From a checkpoint of a small transformer trained on Wikipedia.
Training: a variant of SOAP for these matrices, 780M tokens, 5952 steps.
Each number is 128 + 32 x the weight over its row's rms, rounded and kept within 0 to 255. Layers, rows and columns count from 0. The size above them is the row's rms in percent of the matrix's.

# layer 8 MLP gate, 1536x768, rms 0.085, rows 1191-1202, columns 576-767
size [ 98  98 103  94  98  96  97 103 105 103  99  93]
[[117 161 167 127 160 131 182 113 125 174  62 156 152 129 115 142  97 134 174 119 119  98 136 113 157 100 201 103 120  88 130  88 155 147 177 113 156 123 179 129 144  88 118 146 104 104 133 127 209 185 150 164 120 127 107 184  96 103 151 141 140 142 145 115 153 126 135 137 157  86  98 110 114 110 131 159 153  73 125 158 141  79 105 172 129  50 110 140  83 116 104 200 106  96 120 149 139 129 106 139 145 112 110 109 153 173 108 120 186  86 100 142  76 118   0 155 125 164 152  81 134 173 149 162 134 161 139 138 144 124 194 100  60 138 129 151 115 161 160 152  63  48 112 131 151  72 162 142  91 102 123 142 123  89 172 156 122 176  82 105 159 126 146  97 162 190 103  98 146  80 105 183 112 154 144 110 167 192 120 121 146 134  48 119  88  94  95 127  93 144  92 115]
 [ 98 145  97 111  90  92 169 167 150 101 120 134 158 108 140 156 106 132 142 117 102 129  94 106 142  96 169 150 147 126 134 113 167 118 110 154 127  77 167  98 171  74 149 111  91  84 123 192  78 122 161 103 126 129 116 146 148 174 140 151 148 156 131 177 102 134 165 115 157 126  73  91 113 108 111 117 133 138 151 185 166 119 169 189 182  77 116 134 138  56 105 121 116 140  63 148 136 157  79 183 122 157 142 158 137 101 140  69 169 187 166 137 149 124 127  39 174 127  77 148 137 111 162 210 139 164 113 134 122 171 124 139  88 154 131 167 157 110 138  74 177 137 128 152 131 136 120 191 125  84 104 151 140 152 124 198  81  77 128 127 137 134 114 148 148 109 141 102 136 112 121 110 110 138  52 178 161 120  75 122 133 151 165 144 147 100 148 147  93 141  71 133]
 [141 102 123 172 145 131 115 147 109 117 136  96 172  87 111 134  72  36 153 199 127 138 122  84 149 119 143 137 121 113 166 144 168  95 140 105 173 114 113  52 121  81 118 137 100 172 163 156 170 179 167 103 131 122 125 110 177 133 149 140  84 167 160 117 164 151 166 119 138 146 154 187  94 128 166 153  69 121 170 116 177 125 132 138  78 156 189 106 165 198 119 131 103  97 150 159  62 222  90 173 151  95  76 140 110 152 132 147 131 106 137 120 105 146 178 132 149  84 145 101 132 203 147 118 181 175  93 110 144 148 114 184 147 168 177 134  85 108 161 110  90  89 100 160 156 145 116 118 131 141  95 123  91 100 104  87  98 150 155 104 147 155 188  94 126  87 107 138  81 133 117 153 156 154 114 138 123 121 144 223  77 153 124 109  66 117 168 167 134 107 141 168]
 [ 72 162 135  28 175 153  76 131 165 141 141 133 123 128  98 127 132 120 137  95  94 111  96 150 132 158 119 119 147 124 114  91 144 119  56  83 157 152  76 129 115 123 159 144 116 117 143 126  60 157 136  76 155 160 187 170 130 111 122 149 129 186 129 178 210 130 120 182 130 157 196 107 122 156 129 147 159 102 189 159  66 164 151 128 123 194 157  74 141 141  80 134  65 141 154 134 116 125 164  73 158  95 120 128 153 140 174 163 120 148  78  88 106 136 129 127 129 143 191 119 126 111  95 205 107 154 142 153 148 154  55 140 165 120 133 173 150 133 114 145 133 153 137  85 133 164  96 120  79 163 182 146 109 114 167 106 133 140 122 152 107 160 151 135 153 149 107 163 108  96  72 185 109 111 135 143 127 111 170 167 176  72 128 162  98  92 135 201 128 193 111 130]
 [108 120 133  34 139 130 118 117 119 144 115  89 171  72 105  74  89 175 148 117 111 103  88 187  75 136  85  74 118  63 201 129 128 212 156 122 185 126 104 147 124 170 139 125  92 104 128 148 125 166 139 144 163  66 103 170 105 114 136 200 101 156  87  87 131  70  72 109 160 108 163 146 155 127 145 117 145 151 143 140  98 100 126 135 158 107 167 105 166 138 188 105 153 124 123 181  99  76 108 146 121 103  80 186 152 125 183 169  67 109 106 158 117 125  38 103 152 141 107 130 145 108 131 140 145 149  89 123 139 157 156  79 142 141 109  86 143 129 109 148 142  89 113 154 173 150  92 135 117 123 138 125  94 133 133 117 113 137 111 138 111 147  79 126 115 104 156 156  91  57 100 162 115 117 174 121 195 172 155 127  99 130 128 110 106  80 111  79 192 118 114 137]
 [122 172  75 174 120  94 174  62 114 148 103 210 141 153 166  78 155  72 165 146 110  96 135 112  90  96  33 137  98 167 129 151 163 144 105 100 121 107 131 122 138 150 108  97 139 132  94  87 158 172 144 121 115 126 161 118 113 150  85 103 107 118 142 130 109 106 157 126 160 137 197 164 127  84 105 160 159  80 106 114 136 168 103 108 136 155 166 121 197  76  94 165 109 101 157 120 124  62 108 160 131 112 169 184 155 150 153 131 115 117 139 141  60 159  95 112 151 126  74 130 137 125  89 139 160 186 110 203  71  84 211 192 135 117 174  85 129 126 121 127 213 143  94 126  94 106  96  94 141 133 136 136 176 111 132 141 105 106 124 103 128 132  92 140  87 144 124 126 108 145 145 153  51 137  96 168 148 126 151 194 155 138  99 109 134 156 219 138  95 121 161 137]
 [137 152 129 153 109 145 168 159 190 132 126 139 168 153 131 103 139 148 131 157  79 116 156 143  85 180 105 102 136  85 141  80 137 151 114 105 149  96  67 138  70 121 101 140 126  97 104  94  98 129 104 132 109 184 155 114 191  52 164 108 180 109 219 131 138  72 170 144 156  67 139 120 111 108 147 129 124  79 112 106 127  78  81  95 129 147 151 162 125 110 151 123 122 164 128 101  96 127  69 116 133 104 174 100 115 202 142 133 136 121 184 161 174 104 178 152 124 218 154 171  44 141 142 129 162 153  97 126 105 114 113  86 174 160 157 148 187 175 174 173  99 118  94 163 107 162 173  20 138 117 131 140 133  96 125 127 125  44 166  98 146  97 141 147 174 110 116 154 136 119 167 156 158 111 132  83 146 114 110 115 214 140 140  73 155 107 144 161 156 142 103 156]
 [ 87  94 128 117 122 146  81 142 113 169 112 133 112 103 118 146 119 122 109 210  91 118 174 126 161  70 128 151  67 113 160 133 117 147 156  96 133  93 137 160 130 121 157 105 114 163 123  64 150 122 112 155 149 142 148 137  84 183 135 218 140 124 119 148 146 132  79 114 104 146 109  94 175 173 110 160  60  64 127 170 109  93 136 223 116  84 158 160 159 113 150 135 165 148 167 128 134 169 135 144 131 133  80 153 146 157 147 102 107 149 142 141 159 111 110 149 167  83 106 108 120 210 142 137 105 137 152  74 137 139 123 158 135 156 133 102 153 161 156 113  86 147 169 208 134 154 114 104  97  79 125  98 115 112 134 184 199 119 139 126 142 119 142 101 156  93 131 168 180 130 131 134 156 160 156 123  86 209 126 136 133 148 141 149  97 122 149 114 131  90  97 108]
 [130 113 109 155  61 101 134 118 108 129 105 141 180 146  91 125 121 110 164 109 109 161 143 149 150 200 135 120 187 177  93  95 169 155 150 176  86 133 129  87 106  85 136 155 132 157 145 105 144 137 147 107 159 100 115 128 103 133 141 155 120 125 166 127 149 136 177  86 143 166 152 105  62 136 161 145 108 110 123 114 122 125 131 149 142  91 148 112  94 118 106 117  75 178  71 132 118 155 103 195 127 139 151 100 122 179 139 148 173 104 152 116 141 140  99 105 156 106 144 124 126 130 142  84 139 127 100 152 110 140 114  92  95 128  86 149 159 150 103 119 132 127  99 117 177 143  99  93 169 123 105  73  87  93  90 198  32 158 115 136 132 143 106 137 117 120 113 159 115  91 120  77 121 144 178 135 132 126 119 151 122 122  73  90 102 119 125 129 106 129 169 143]
 [200 163 106 112 136 104 136 114 164 188 179 180 148 134 130 121 146 179 107 115 111 121 138 128 106 104 114 178 144  90 110 115  60 128 121 170 106 100 104 187 102 187 112 103 114 123 100  87 182 162 116 161 114 142 106 163  96 160 171 138  74  95 149  43 141 127 158 175  62 164 125  88  78 160 166 139 140 114 186 146 159 138 122  75 171 136 137  66 100 149 129 114  98 109 179 191  95 134 173 115  79 163 173 121  97  97 130 134  93 142  99  95  92  91 153 108 120 170 142 133 126 105 132 139 110 155  91 117 106  89 130  96 171 149  82 180 148 106 126 129 133 119 100  58 149 132 178  85  77 154 101 150 111  56 132  63 104  39 131 144 108  98 137 122 136 192 152  78 138  96 136 165 156 136  58 119  72 124  90  89 156 143 147 133 101 140  99 148 106 131 163 109]
 [101 131 189 122  78  84 148 202 122 112 133  93  61 106  95 104 123 134 177 111 117 117 105 133 191  73 122 126 134  97 135 162 117  73 106 128  63 123 183 163  94  99 144 171 114 114 157 131 100 158 145 162 139 106 107  79 153 159 147 103 142 101 121 129 212 142 127 124  91 100 133 143 146 119 135 118 139 167 139 105 111 105 145 127 121 131 206 185 114 110 111 167 120 142 128 176 228 151  77 106 137  67  98 146 154 102 122 121 129 102 157 184 127  87 123 126 131 149  86 129 211  83 142 155 180 100 127  91 131 120 162 149 108 208 131 127 124 112 157  97 104 132 162 144 154 109 124  96 121 158  96 168 182 144  80 139 110 110 103 144 112 139 175 148 132 128 127 116 145 151 154 168 178 107  57  78 143 101 183 114 128 175 159 171 120 158 115 116 107 153 163 124]
 [162  76 181  60 136 179  82 115 143 158 122 147 101 105 153 167 198 214 140 101 136 126 136 192  66 135 138 130 165 153 129 117 135 188 114  84 164 133 121  96 118 157 126 147 156 161 161 129 104  99 129 143 158 112 135 152 189 179 129 131 148  90 160  99 117 163  53  84  98 124 150 126 142 129 155 157 132 147 115 102 108 140 131 124 157 131 112 146 163 149 114 131 120 110 159 145  99 129 150 145 136 134 115 129 129 182 126 103 138 171 110 109 146 153  95 111 174 193 133 146 153 183 111 134 122 121 149  85 115 145  73  97 105 126 164 139 163 181 119  79 157 134 118 167 116 157 150  85 162 101  92 156 153 131 123 111 129 120 215 110 112 100 164  83 172 140 105 150  38 130 112 138 102 166  74 117 138 119 176 137 104 154 140  83 136 159 104 124  76 163 105 155]]
# layer 8 MLP up, 1536x768, rms 0.0881, rows 1191-1202, columns 576-767
size [ 98  99  98  94  95  99  94  99 109  98 101  94]
[[ 98  84 121  91  72 164  78 123 190 174 145 114 114 126 137 168 127 149 124  82 169 163 177 131 119 186 173  44  91 151 106 153 168 119 139 132 111 176 127 127 134 132 128 103 158 168 108 155 130 126 178 136 105 144 140 114 101 139 146 106 150 163 165 180 178 101 175 132 136 202  61 142 162 210 127 136 154 136 128 134 154 166  96 161  99 189  72 148 133 152  97 140 139 108  74 131 112 143 129 207 116  88 143 147  97  21 207 102 113 180 129 170 125 178 154 149 145  73 143 170 154 112 184 119 187 139 123 111 145 181 127 145 109 116  71  89 158 170  79  79 157 110 157 157 137 123 141  72 150 179 121  98 113 140 151 113 188 130 197  93 142 136 146 126 136 168 159 179 165 158 119 130 156 128  78  90 151 128  84 121 142 146 179  96 105 120 132 115 121  98 173 137]
 [178 162 136 183 148 115 136 112 101 164 104 108 111 164 120  99 136  86 157 131 124 131 137 108 145 119 136 181 152 120  82  97 170 124  63 159 107 139 132 155 145 164 101 116 149 104 127  24  81 118  94  60  91 108 190  64 197 131  98 133 102 101 148 105 181 104  82 112  69 142 140 155 155 129 139 175 122 124 141 163  98 108 118  92 114 147 117 128 112 162 150 108 158 139 132 135  95 162 125  91 149 149 130  72  94 132 119 115  99 135  56  89  70  96 105 112 100  70 161 134 112 180 108 113 137 148 137 146 143 123 113 159 122 133 102  89 101 185 141 129 144 139  90 125 120  76 138 126 141 108 158 105 157  99 171  94 130 188 157 176 152  98 118  76 172  90 182 162 113 169  94 118  86 163 105 113 194  92 151 146 110  76 103  48 147 169 151 152 143 147 130 120]
 [104 122  91 146 140  67 173 179 131 101  90 130 148 139 108 164 140  73  36 116 161 154 124 144 102 139 123 117 136  92 134 140 161 114 151 205 196  97 104  88 142 162 166 167 108 153 116 154  47 144 152 114  53 128 116 193  95 107 119 124 103 145  63 107 119 145 179 159 168  86 139 142 140  79  83  74 125 148 127 139 171 139 128  37  67 101 125 110 145 135 130 134 119 128 173 119 154  95  91 113 164 167 120 144 144 140  69  82 200 143 113 137 145 131 179 126 197 197 122 121 113 142  80 137 137 124 132 134 131  77 142 125 140 109  89 197 150 136 125 108 120 105 125  62  60 133 135 137 123 121  99 158 190  95 100 105  94 180  61  99 152 123  64 132 128  85 154 169  46 104 132 129 105 106 173 130 122 108 174 189  88 131 162 116 118  95 138  93 132 142 135 126]
 [107 145  85 106 144 115 129 165 189 137 141  80 149 145 185 112 198 107 143 122  84 115 109 148 154 120  89  87 145  87 105 151  94 111 157 142  88 185  98 110 113 117 148  99  76 175 138 105  87 101  99  99  61 145 143  83 145 244 162 166 140 176 126 150 155 160 145 100 122 156 119  88  76 109 114 127 120 107 160 114  48 161 113 182 137  92 154  61 135  91  95  57 121  79 145 106 155 118 160 133 120 124 111 158 177 145 140 151 110 133 128  92  96 123 126  79 136  78 167 147 140 146 138 163 126 111  73 109 163 139 144 120 147  71  82 107 168 134 119 102  58 138  87 121 110 189  87 114 107 143  71  73 161 116 111  76  91 115 133 119 188 195 169 132 139 160 114 142 100 109  45 162 148  63 133 135 163 169 137 180 157 160 119 179 109 155 137 122 118  70 165  92]
 [ 96 142 119 170  83 115  89 150 130 108  76  97 129 132  74 107 121  75 138 108  99  61 140  73 172 134 119 159 115 177  95 151 144 154  88 145 105 105 157 139 154 127  83 110  98 139 166 111 140 133 161 127 105 119  88 174 132 152 146 119 156 122  81 126 103 133 106 132 154 133 154 129 138 134 129 100 108 101 127  83  98 131 120 135  79  94 143 101 148 134 111 153 164  73  80 139 184 116 183 131 129  80 157 155 195 131  95  97 102 104 168 129 122 109 190 124 175  96 135 149  95 146  67 129 171 132 128  84  71  13 183  38 156 125 135 138  78 132 157 186 128 134 139  87  89 158  45 137 180  71  39 130 133 147  64 168 118 101  95 133 134 126 102 107 164 108  73 128 114 151 157 205  90 152 171 139 171 148 126 149 102 102  96 119 123 161 159 126 122 135 154 107]
 [135 153  76 153 119 151 176  86 133 122 129 157 111 116 113  73 146  92 137 158 103 130 165 122 158 140 131 100 132 165  88 100 162  98 137  98 133  99 135 151 158 185 108 137  96 148  17 107 134 110 172  70 146  70  99 131 131  65 125 119 117 173 136 140 128  98 161 108  99 136 106 111 125 109 110 106 178 116 106 119 129 142  79  96 130 194 160 152 130 146  44 114 149  95 128 134 183 120 119 105 177 102 149 159 109  92 104  97 130  90 124 134 127 131 109 149 124 132 103 108 141 179 209 109 133 165  67 171  81  80 231 127 144 121  73  82 119 146  85 204 139  80 143 114 120  91  93 103 190 173 138 146 127 128 148 142 132 172 154  92 141  98 129  98  67 205 116  86  80  87 120 163 136 187 137 153 124 135 211 125 142 181  97 220 107 133 150 114 142 118 175 144]
 [130 197 173  78 149 140 181 116 180  81 126 123 136 113 148  96 134 103 103  95 122 189 204 124  96 195 172 131  71 108 150 113 155  90 102 147 179  96 135  85  38 157 125 153  55 156 141  64 145 129  63 115 143 106 117 130 149 100 115 183 131 121 189 162 117 124 134 136  69  99 133  95 102  67 130 118 147 175 130 130 114  91  24 111 166  92 136 113  93  94 123  49 155 166 137  86 116 165 156 134 112 121 122 149 175 134 105  82  87 121 163 117 123  75 148 154 210 162 126 130 122 101 150 159 168  95 122 130  77 142 122 127 112 125 149 139 143 160 142  96  63  87 109 140 121 151  99  47 118 163 117 136 140  26 162 158 173  74 101  83  86 145 156 138 114 148 100 151 152  63 123 131 106 133 162 121 205  87 160 112 155 111 139 120 151 139 173  85 120 127 127 115]
 [205 145 107 143 171 195 129 146 139 111 167 157 173 107 103 135 120 149 117 121 166  63 128  98 147 110 116 118 115 133 108  83 129 150 103  88 102 142 130 145 128 146 100 151 138 130 110  99  94 143  98 120  82 157 100 149  99 167 106 107 134 130  84 115 116 185  99 126 137 174 150 157 111 121 169 157  28  88 112 180 115 134 125 164 163  64 129 136 180  91 142 122 127 126  97 110 140  74 139 107 157  89 135 157 150 167 103 191 169 133 179 178 166 153 108 130 158 142 100 131  36  75 156 152 121 140 120 156 121  57 172 147 159 148 154  86 175 110 127 148 191 173 145 119  98 103 128 152  47 158 126 155 159 164  94 170 125 153 133 132 160 104 167 155 166 100 110 147 106 145 114 160 201 123  95 172 135  70 108  80 153 121 101 183 137 101 129 131 130 140 114 155]
 [153 112 119 158 105 114 170 103 117 122  53 157  86 171 178 178  93 155 154 161 143 167 129  93 152 153 122  96 152 100 136 126 145 148 146 111 102 135  99  87 178 150 146 135 154 149 168 166 187 168 156 111 117 109  79 141 137 127 142 119  94 150 180 114 124  93 153 140  92 163 153 180  91  96  89 121 142 110  65 170 144 144 178 117  87 162  89 118 115 111 142  49 153 211 132 123 168  68 108  87  70 127 108  38 139 119 117 205 117 146  84 121 120 113 136 125 150 133 142 104  99 138 128 167 127  85 114 115 114  92 174 159 186 104 136  74  77  75  97 118  97 132 210 159 130 120 116 154 136  86  73  85 119 126 136  81 110 175 115 126 164 161  88 169 131 102 150 122 117 103 120 177 144  68 120 153 142 156  86  79  99 146  77 128 122 123 132 129 151 131 155 161]
 [196 111 110  91  76 123 119 170 106 190 116 170 110 155 130 185 133 165  66 143 150 127 121  90 164 159  65 190 132 198 122 146 118 107 199 154 160  96 141 132  84 172 116 131 114 204 159 131 113 129  93 118 126 144 120 191 162  77 153  97 175 145 100 171  71 135  99  87 153  92  53 148  90 156 157 116 141 149 136 175 102  88 125 111 121 158 117 159 152 148 122 119 125  83 116 108 127 110 129 144 149 201 103 102 118 117 118 130 150  46 123 177 121  95 144 157 165 109 158 171  92 104 133 126 146 164 141 112 128 108 144 124 112 130  88  78 114 104 164 172  61 153 120  90 183  52 157 163 127 107 102 141 153 142 130 224 134  85 150 154 165  84  85  94 120 105  97  89 147 139 139 118 111 110 139 119 146 119  78 110 125 108  94 130 107 112 166  97 113 131  85 161]
 [161 106 145 166 157 151 129 122 121  38  99 107 125 132 147 124 158 138  83 170 140  99 109 141 136  84 198 177 102 135 124 130 119 141 123 180 189  87 150 107 129 107 144 113 141 124 168 134 160 145  86 112 120 115 139 147  98 111  81 133 131 129 132 126 129 140 127 187 168 115  81 123  29 106 115 135  72 116 187 152 145 143 138  81 141  56  93 102 160 122  75 109 131  88 105 147  66 200 117 129 149 123 181 183 126 111 143 103 139 173 207  79 194  94 125 127 128 136 128 136 150 160 154  83  80 173 121 162  89 102  91 120 114 149 123 102 170 112 158  75 152  67  89  99 185 171 160 218 123 105 169 161  77 190 175 137  95 136  73  91 187 121 150  71 130 152 148 175 133 164 172 131  93 114 133 159  93 134 135 119  84 103  98 124 106 116  93  82 150 154 151  49]
 [128 170 170 100  54 209 151 134 112 143 146 148 124 193 143  83 163 165 124  80 127  77 119 116 125 158 109 112 123 109 185 128 207 168  97 142 133  69 149 132 119  97 102 140 136 120 118 145 103 114  92  92 143 132 137 109 110  58 150  87 159 104 127 102 153 157  86 101 138 141 156  63 113 142 119  96 143 161 104 109 154  67 111 106 141 124 148 174 165  95 135 155 154 151  97 166 147 151 145 123  99 116  90 111 132 133 126 146 151 137 113 139 110 163 163 128 128 160 110 103 100 246 146 138 154 154 124  86 102 119 170 120 115  94 156  77 119 146 128 121 148 161 123 145 162 128 112 145 173 138 145  83 128 149 103 122  52 140 169 112 116 107 157 137 135 174 149 104 112 150 160 138 103 184 109 115 161 140 143 129 184 148 114  84 108 190 153 175  95 122 155  87]]
# layer 8 MLP down (transposed), 1536x768, rms 0.0998, rows 1191-1202, columns 576-767
size [ 99 100  98  96  96  98  97 102 104 105 102  94]
[[ 91 128 160 130 123 130  12 116 103  93 155 126 159 105 103 112 124 119 153 141 151 148 108  69 143 156 188 136  77 107 144 153 103 146 127 145  95 105 103 140 106 101 144 126 159 136 143 163 111  98 139 115  84  98 104  94  87 121 124 129  76 162 157 150 180 138 168 153 169 128 137 156 172 110 139 105 178  95 113 139 160 119 131  83 111 162 169  85 127 106 141 110 114 136 124 176 126 176 159  72 122 139  69 114 148 105 153  71 135  84  96 111 198 181 151 109  82 114 148 142 114  86 154 140 187 149 100  77  86 115 147 121 152 130 113 163 138 133 102 153 183  93 216 153 133 138 116 169 138 143 154 100  41 163 194 112 202 152 135 158 158 137 130 149 143 137 138 159 136  85 194  84  97 137  99 166  81 142 101 150 129 238 134 139 159 129  94 121 150 121 133 214]
 [167 156 140 138 156 116 112  97 112 177  77 172 104 154  76 135 127 138 168 128 103 138 124 113 111 126 160 100  94 110 130 167  72  97 132 112 144 107 193 119 126 115 164 144 148 129 152 218  80 150 164 138 160 112  92 115 124 134 133 213 126 128 115  93 158 121 109 123 165 120 138 154 121 120  86  89 143 127 122 136 124 201 161 111 129 109 102 145 148 130 164 106 129 135  87 127 164 124 116 102  86  87 132 148 189 109 155 125 125 155 101 158 128 187  72 151 102 141  67 129  98 135 132 185 144 140 126 196 111 135 155 139 162 111 138 112 117 116 146 165 149  99 178 134 155 132 120 112  66 120 141 171 153 117 158 171 148 109 139 103 169  86 146 206 130  90 115  96 156 116 137 189 145  72 166 133 143 156  93  86 172 165 143 135 117 145 147 139 151 136 186 111]
 [194 126 156 135 183 126 104 168 102 142 131  77 141 114  96 128 204  95 125  84 196 169 129 136 103 127  64 127 139 146 166 106 138 118  97 198 105 132 120 111 111 117  94 200 144 156 162 137 118 104 108 155 126 120 196 119 166 129 106  97 157 125 165 166 173  59 157 168 141 178 187 148 151 148 160 121  82  85 104 133 162  96 116 102  94 100  87 109 149 119 133 157 149 104 133 117  94 133  99 177 120 149 155 107 163 140 100 121 124 104  73 123 103 147 190 125 136 146 156 128  76 154 114 145  81 124 193 179 171  97 157 116 161 126 121 132 140 137 117 166 101  99 141  98 143  97 149  44 148 111 109  73 172 106 129 187  94  83 144 155 122 113 117 148 152 123 133 126 101 148  88  99 123  99 105 132 185 171  97 169 114 109  63  89  98 101 108  98 136 105 110 126]
 [111 151 130 172 174  56 133 101 128 139 119  79 131 145 128 157 166  93  81 109 117 157  31 113 119 148  72 164 161  82 188 135 148 172 113 138 115 119 145  97 108 119 150 127 131 117 100 140 107  89  94 178 184 141 129 131 130 188 192 127 130 135 108 131 135 152 168 171 126 142  96 122 130 139 141 103 122 136 117 173 105  93 185 156  73 174  95  75 109 108 124 109 115  81  66  98 164 134  96 112 168 128  87 157  82 103 194  52  99 165 123  86 115 111  74  41 132  96 148 213 124 130 165 160 118 186  81 142 155 104 182 117 121 124  79 120  81 111 167 213 156 171 153  95 123 120 130 129 140 118 131 106 145 152 141 130 114 177 183 152 124 145 172 149 195 141 110 168 122 152 138  79 129 116 152 172 120 153 154  92 142 187 103 128 142 124 179 129  84 122 167 103]
 [115 204  85 135 158 128 100 136  98  85 139  49 103  75 122 130 121 149 104  82 108  75 135 144 116 112 128 150 108 133 138 165 126 142 149  95 137  87 173 152 138 138 114 102 142 101 131 120 133 110 130 141 185 109  96  56 139 143 142  32 150 148 121 150 131 133 121  84 102 144  88 117 119 111  92 158 104 142 125 130 133  80 137 110 122 116 107 173  58 130 106 116 149 138 164  72 147  80 149 133  60 150 249  47 150 144 130 128 110  83 184 175 155 111  96 125  97 101 114 102  88 151  83 126 123 139 156 105 109  21  93 133 176 157 171 105  78  86  61  71  53 161 196 136 130 138  76 108  64 123  82 104 149 117 111 199 153  86 120 217 165  99 151  58 136 110 100 176 152 143  96 108 116 157 178 116 135 122 101 196 146 116  98 102 129 152 141 123 168 146  98  98]
 [139 213  73 110 115 182 143 102 106 119 123 137 147 139 131 165 122 154  89 120 175 108 104 149 158 134 131 148 109 180 113 122 139  88  88 117 131  99 164 128 136 146 128 144 128 164  76 113 109 143 152  91 196 145  98 144  90 188 159 175 118 118 141 124 157 154 175 150 116 147 127  64 131 139 105 157 127 120 156 169 152 129 135 131 168 122 144  96 173 105 109 109  96 111 160  87 147  38  99 109 167 103 118 122 122 102 124 106 170 148 121 165 106 150 129 148  98 139 164 126 115 158 156  92 160 133 119 140 170 144 125 133  92 142 137 146 143 140 142 135 161  87 126 159 173 100 152  96 215 121  95 138 123 136 119 122 170 143 114 116  81 108 102 182  80 144 135  94 109  97  94 216  84 151 181 151 243 115  80 148 111 114 118 106 154  95 120  96 154 142 106 159]
 [178 118 161 130 141 173 126  97 115 158 139 112 118 151 136 121 144 128 110 133  83  63 189 155 162 125 178 144  84 184 128  84  90 165 138 107 191 157 152 131 114 164 121  67 188 105 182  96 146 130 116  86 101 161 129 178 185 107 142 162 144  49 137  68  76 167  87 158 165 111 143 148 124 119 127 102 122 131 156 104 132 135 110 133 168 109 184 115 104 121 132 105  84  97  95 136 160  96 109 120 107 115 188 177 113 111  94 132 117  73 181 119 111 226 188 147 108 146 189 126 134 128 118 143 106 161  81 154 148 161 109 134  53 114 143 178 106 148 120  63 118 143 177 103 147 113 106 143 146 170 115 180 146  95 128 114 104 141 119 110 137 135 126 114 138 144 152 133  99 135 112 157 106 164 109 101 142  98 141  97 128 126 110 197 157 118 137  69 124 124 136  76]
 [118 112 142 175 186 193 135 121 128 116 105 167 128 140  91 183 138 125  98 172 143  69 148 143 109 153 133 142  90 133 152  85 161 140  87 135 152 150  62 158  80 170 142  94 143  94 188  94 113 117 139 146  87 143 110 134 126 151 103 128 166 136 181 173 111 115 121 128 138 100 147  77  89 107 168 137 119 127 164 115 133 146  85 134  80 123  98 213  67 118  77 177 102  81  84 148 146 149 124  89 121  37 141 152 248  95 125 103 113 138 137 167 121 179 137 153 137 116  47 131  89  87 141 106 116 142 148 175 101 148 160 173 212 140  95 136  87 126 154 156 132 143 138 143 129 137 123  71 113 129 186 177 125 153 171 106  72 159 116 112 110 106 139 164 140 148 127 128 188 120 123 164 101 154 111 116 152  82 144 133 159 126 191 157 157  75 128 126 137 163 180 119]
 [136 125 112 104 141  97 124 111 167 105  66 158 160 171 138 138 129  92 108 191 116  82 137 119 100 141 126 131 140 130 119 169  73 118 109 138 109 118  96  84  98 156  85 106  75 148  81 167 144 116 158 170 113 129 170 199 135 144  87  60 112  66 153 147 160  84 140 113  89 109 142 191 144 112  98 168 112  98 171  91 119 155 150 121  95 114 153 133  87 166 112 141 176 179 199 132  89  93 157  65 145 132 141 164 172 171 141  91 136 134 123 136 159 110  92 144  93 100 117 184 103 152 137 106 158 134 169 116  75 160 180 141 114  29 106 146  99 101  91 178 151 132 139 138 117 162 116 111  99 146 157  68 125 180  94 114 154 164 101 139 143  79  93 132 157 137 161 144 166 123  61  58 141 127  97 146 168 137 140  88 105  80 153 132 138 136 188  82 144 105 140 149]
 [119 159 115  78 177 119  92 111 127 172 102 124 122 168 145 140 156 164  67  91 138 133 126 150 136 117 152 141 168 116 110 142 139 117 133  73 139 180 104 118  94 157 145 133 187 110  91 120 141 109 113 118 166 104 131 112 203 133 122 148 112 115 149  84 110 109 137 124 148 166 117 108 145 152 119 151 152  80 138 177 149 146 159 145 127 129 190 129 150 148 181 142 125  99 113 147 179 104  79 160 111 126 137 105  99 145  52 168 141 106 150 170 131  80 161 146 145  96 130 110 116  98 135 170 115 175 136 108 194 141 104 148 189 120 184 129 145 129 138 105 133 176 179 101 113  61 155 128 148 191  83 171 116 167 108 137 182  92 130 138 165 119 124  84  95 115 133  94 154 171 182 100 157 159 184 140 105 102  84 115 102  83 120 135 109 146 118 142 153 104  93 121]
 [147 160 157 155 134 134  96 110 159  89 142 114 119 116 161 149 103 194 183 123 106 119  89 102 115 120  95  79 149 189 133 125 143  79  48 161 130 145 127  65 101  13 135 138 161  68 125 153 131 146 156 192 153 125 118 166  74 145 112 108 167 139 182 113 137 109 128 121 127 134 164 102  96 123  98 123 118 148  93 150 176 121 147 150 143  86  98  94 165  71  94  86 142 136 210  93 149 203 132 135  93 111 105  95 125 111 151  92 150 102 131 164  58  95 124 147 165 137  74 101 133  90  87 176 138 165  36 136 176 113  87 177 153 120 156 183 122 127 108 148 118  78 143 147 159 135 115 115 137  99 178 207 119 139 108  99 171 156 107 139 134  86 112 192 165 168 151 126 124 142 158 124 119 132 194 157 167 142 127 163 144 122  82 159 138 127 146 150 135 127  77  91]
 [135 117  70  95 135 203 114  79  77  94 220  95 124 127  93 110 143 114 107 170 121 169  69 119  92 123 128  91 123 137  89 161 101 172 191 143 157  85 108 103 106 110 140 169 101 112 129 139 103 124 137 165 120 129 123 108 163 122 111 142 150 134 197 116 105  70 117 169 160 129 182 139 129 140  63  73  89 128 115 108 122 181  84 105 140 117 138 115 118 139 126 143  96 142 117 162 133 180  77  97  81 132 116 137 172 136 113 137 103 133 159 128  76 192 120 166 130 136  87 150  45  92 140 141 117 172 112 162  92  89 104 114  56 106 168 121 120 201  95 117 154 186 103 135 151 127 141 109 137 118 149  53 116 153  70 140 114 125 124  83 194  78 101  48 133 103 114 159 121 140 128 126 137 130  90 134 153 121 131 196 121 112 151 128 157  77 122 127 106 134 137 136]]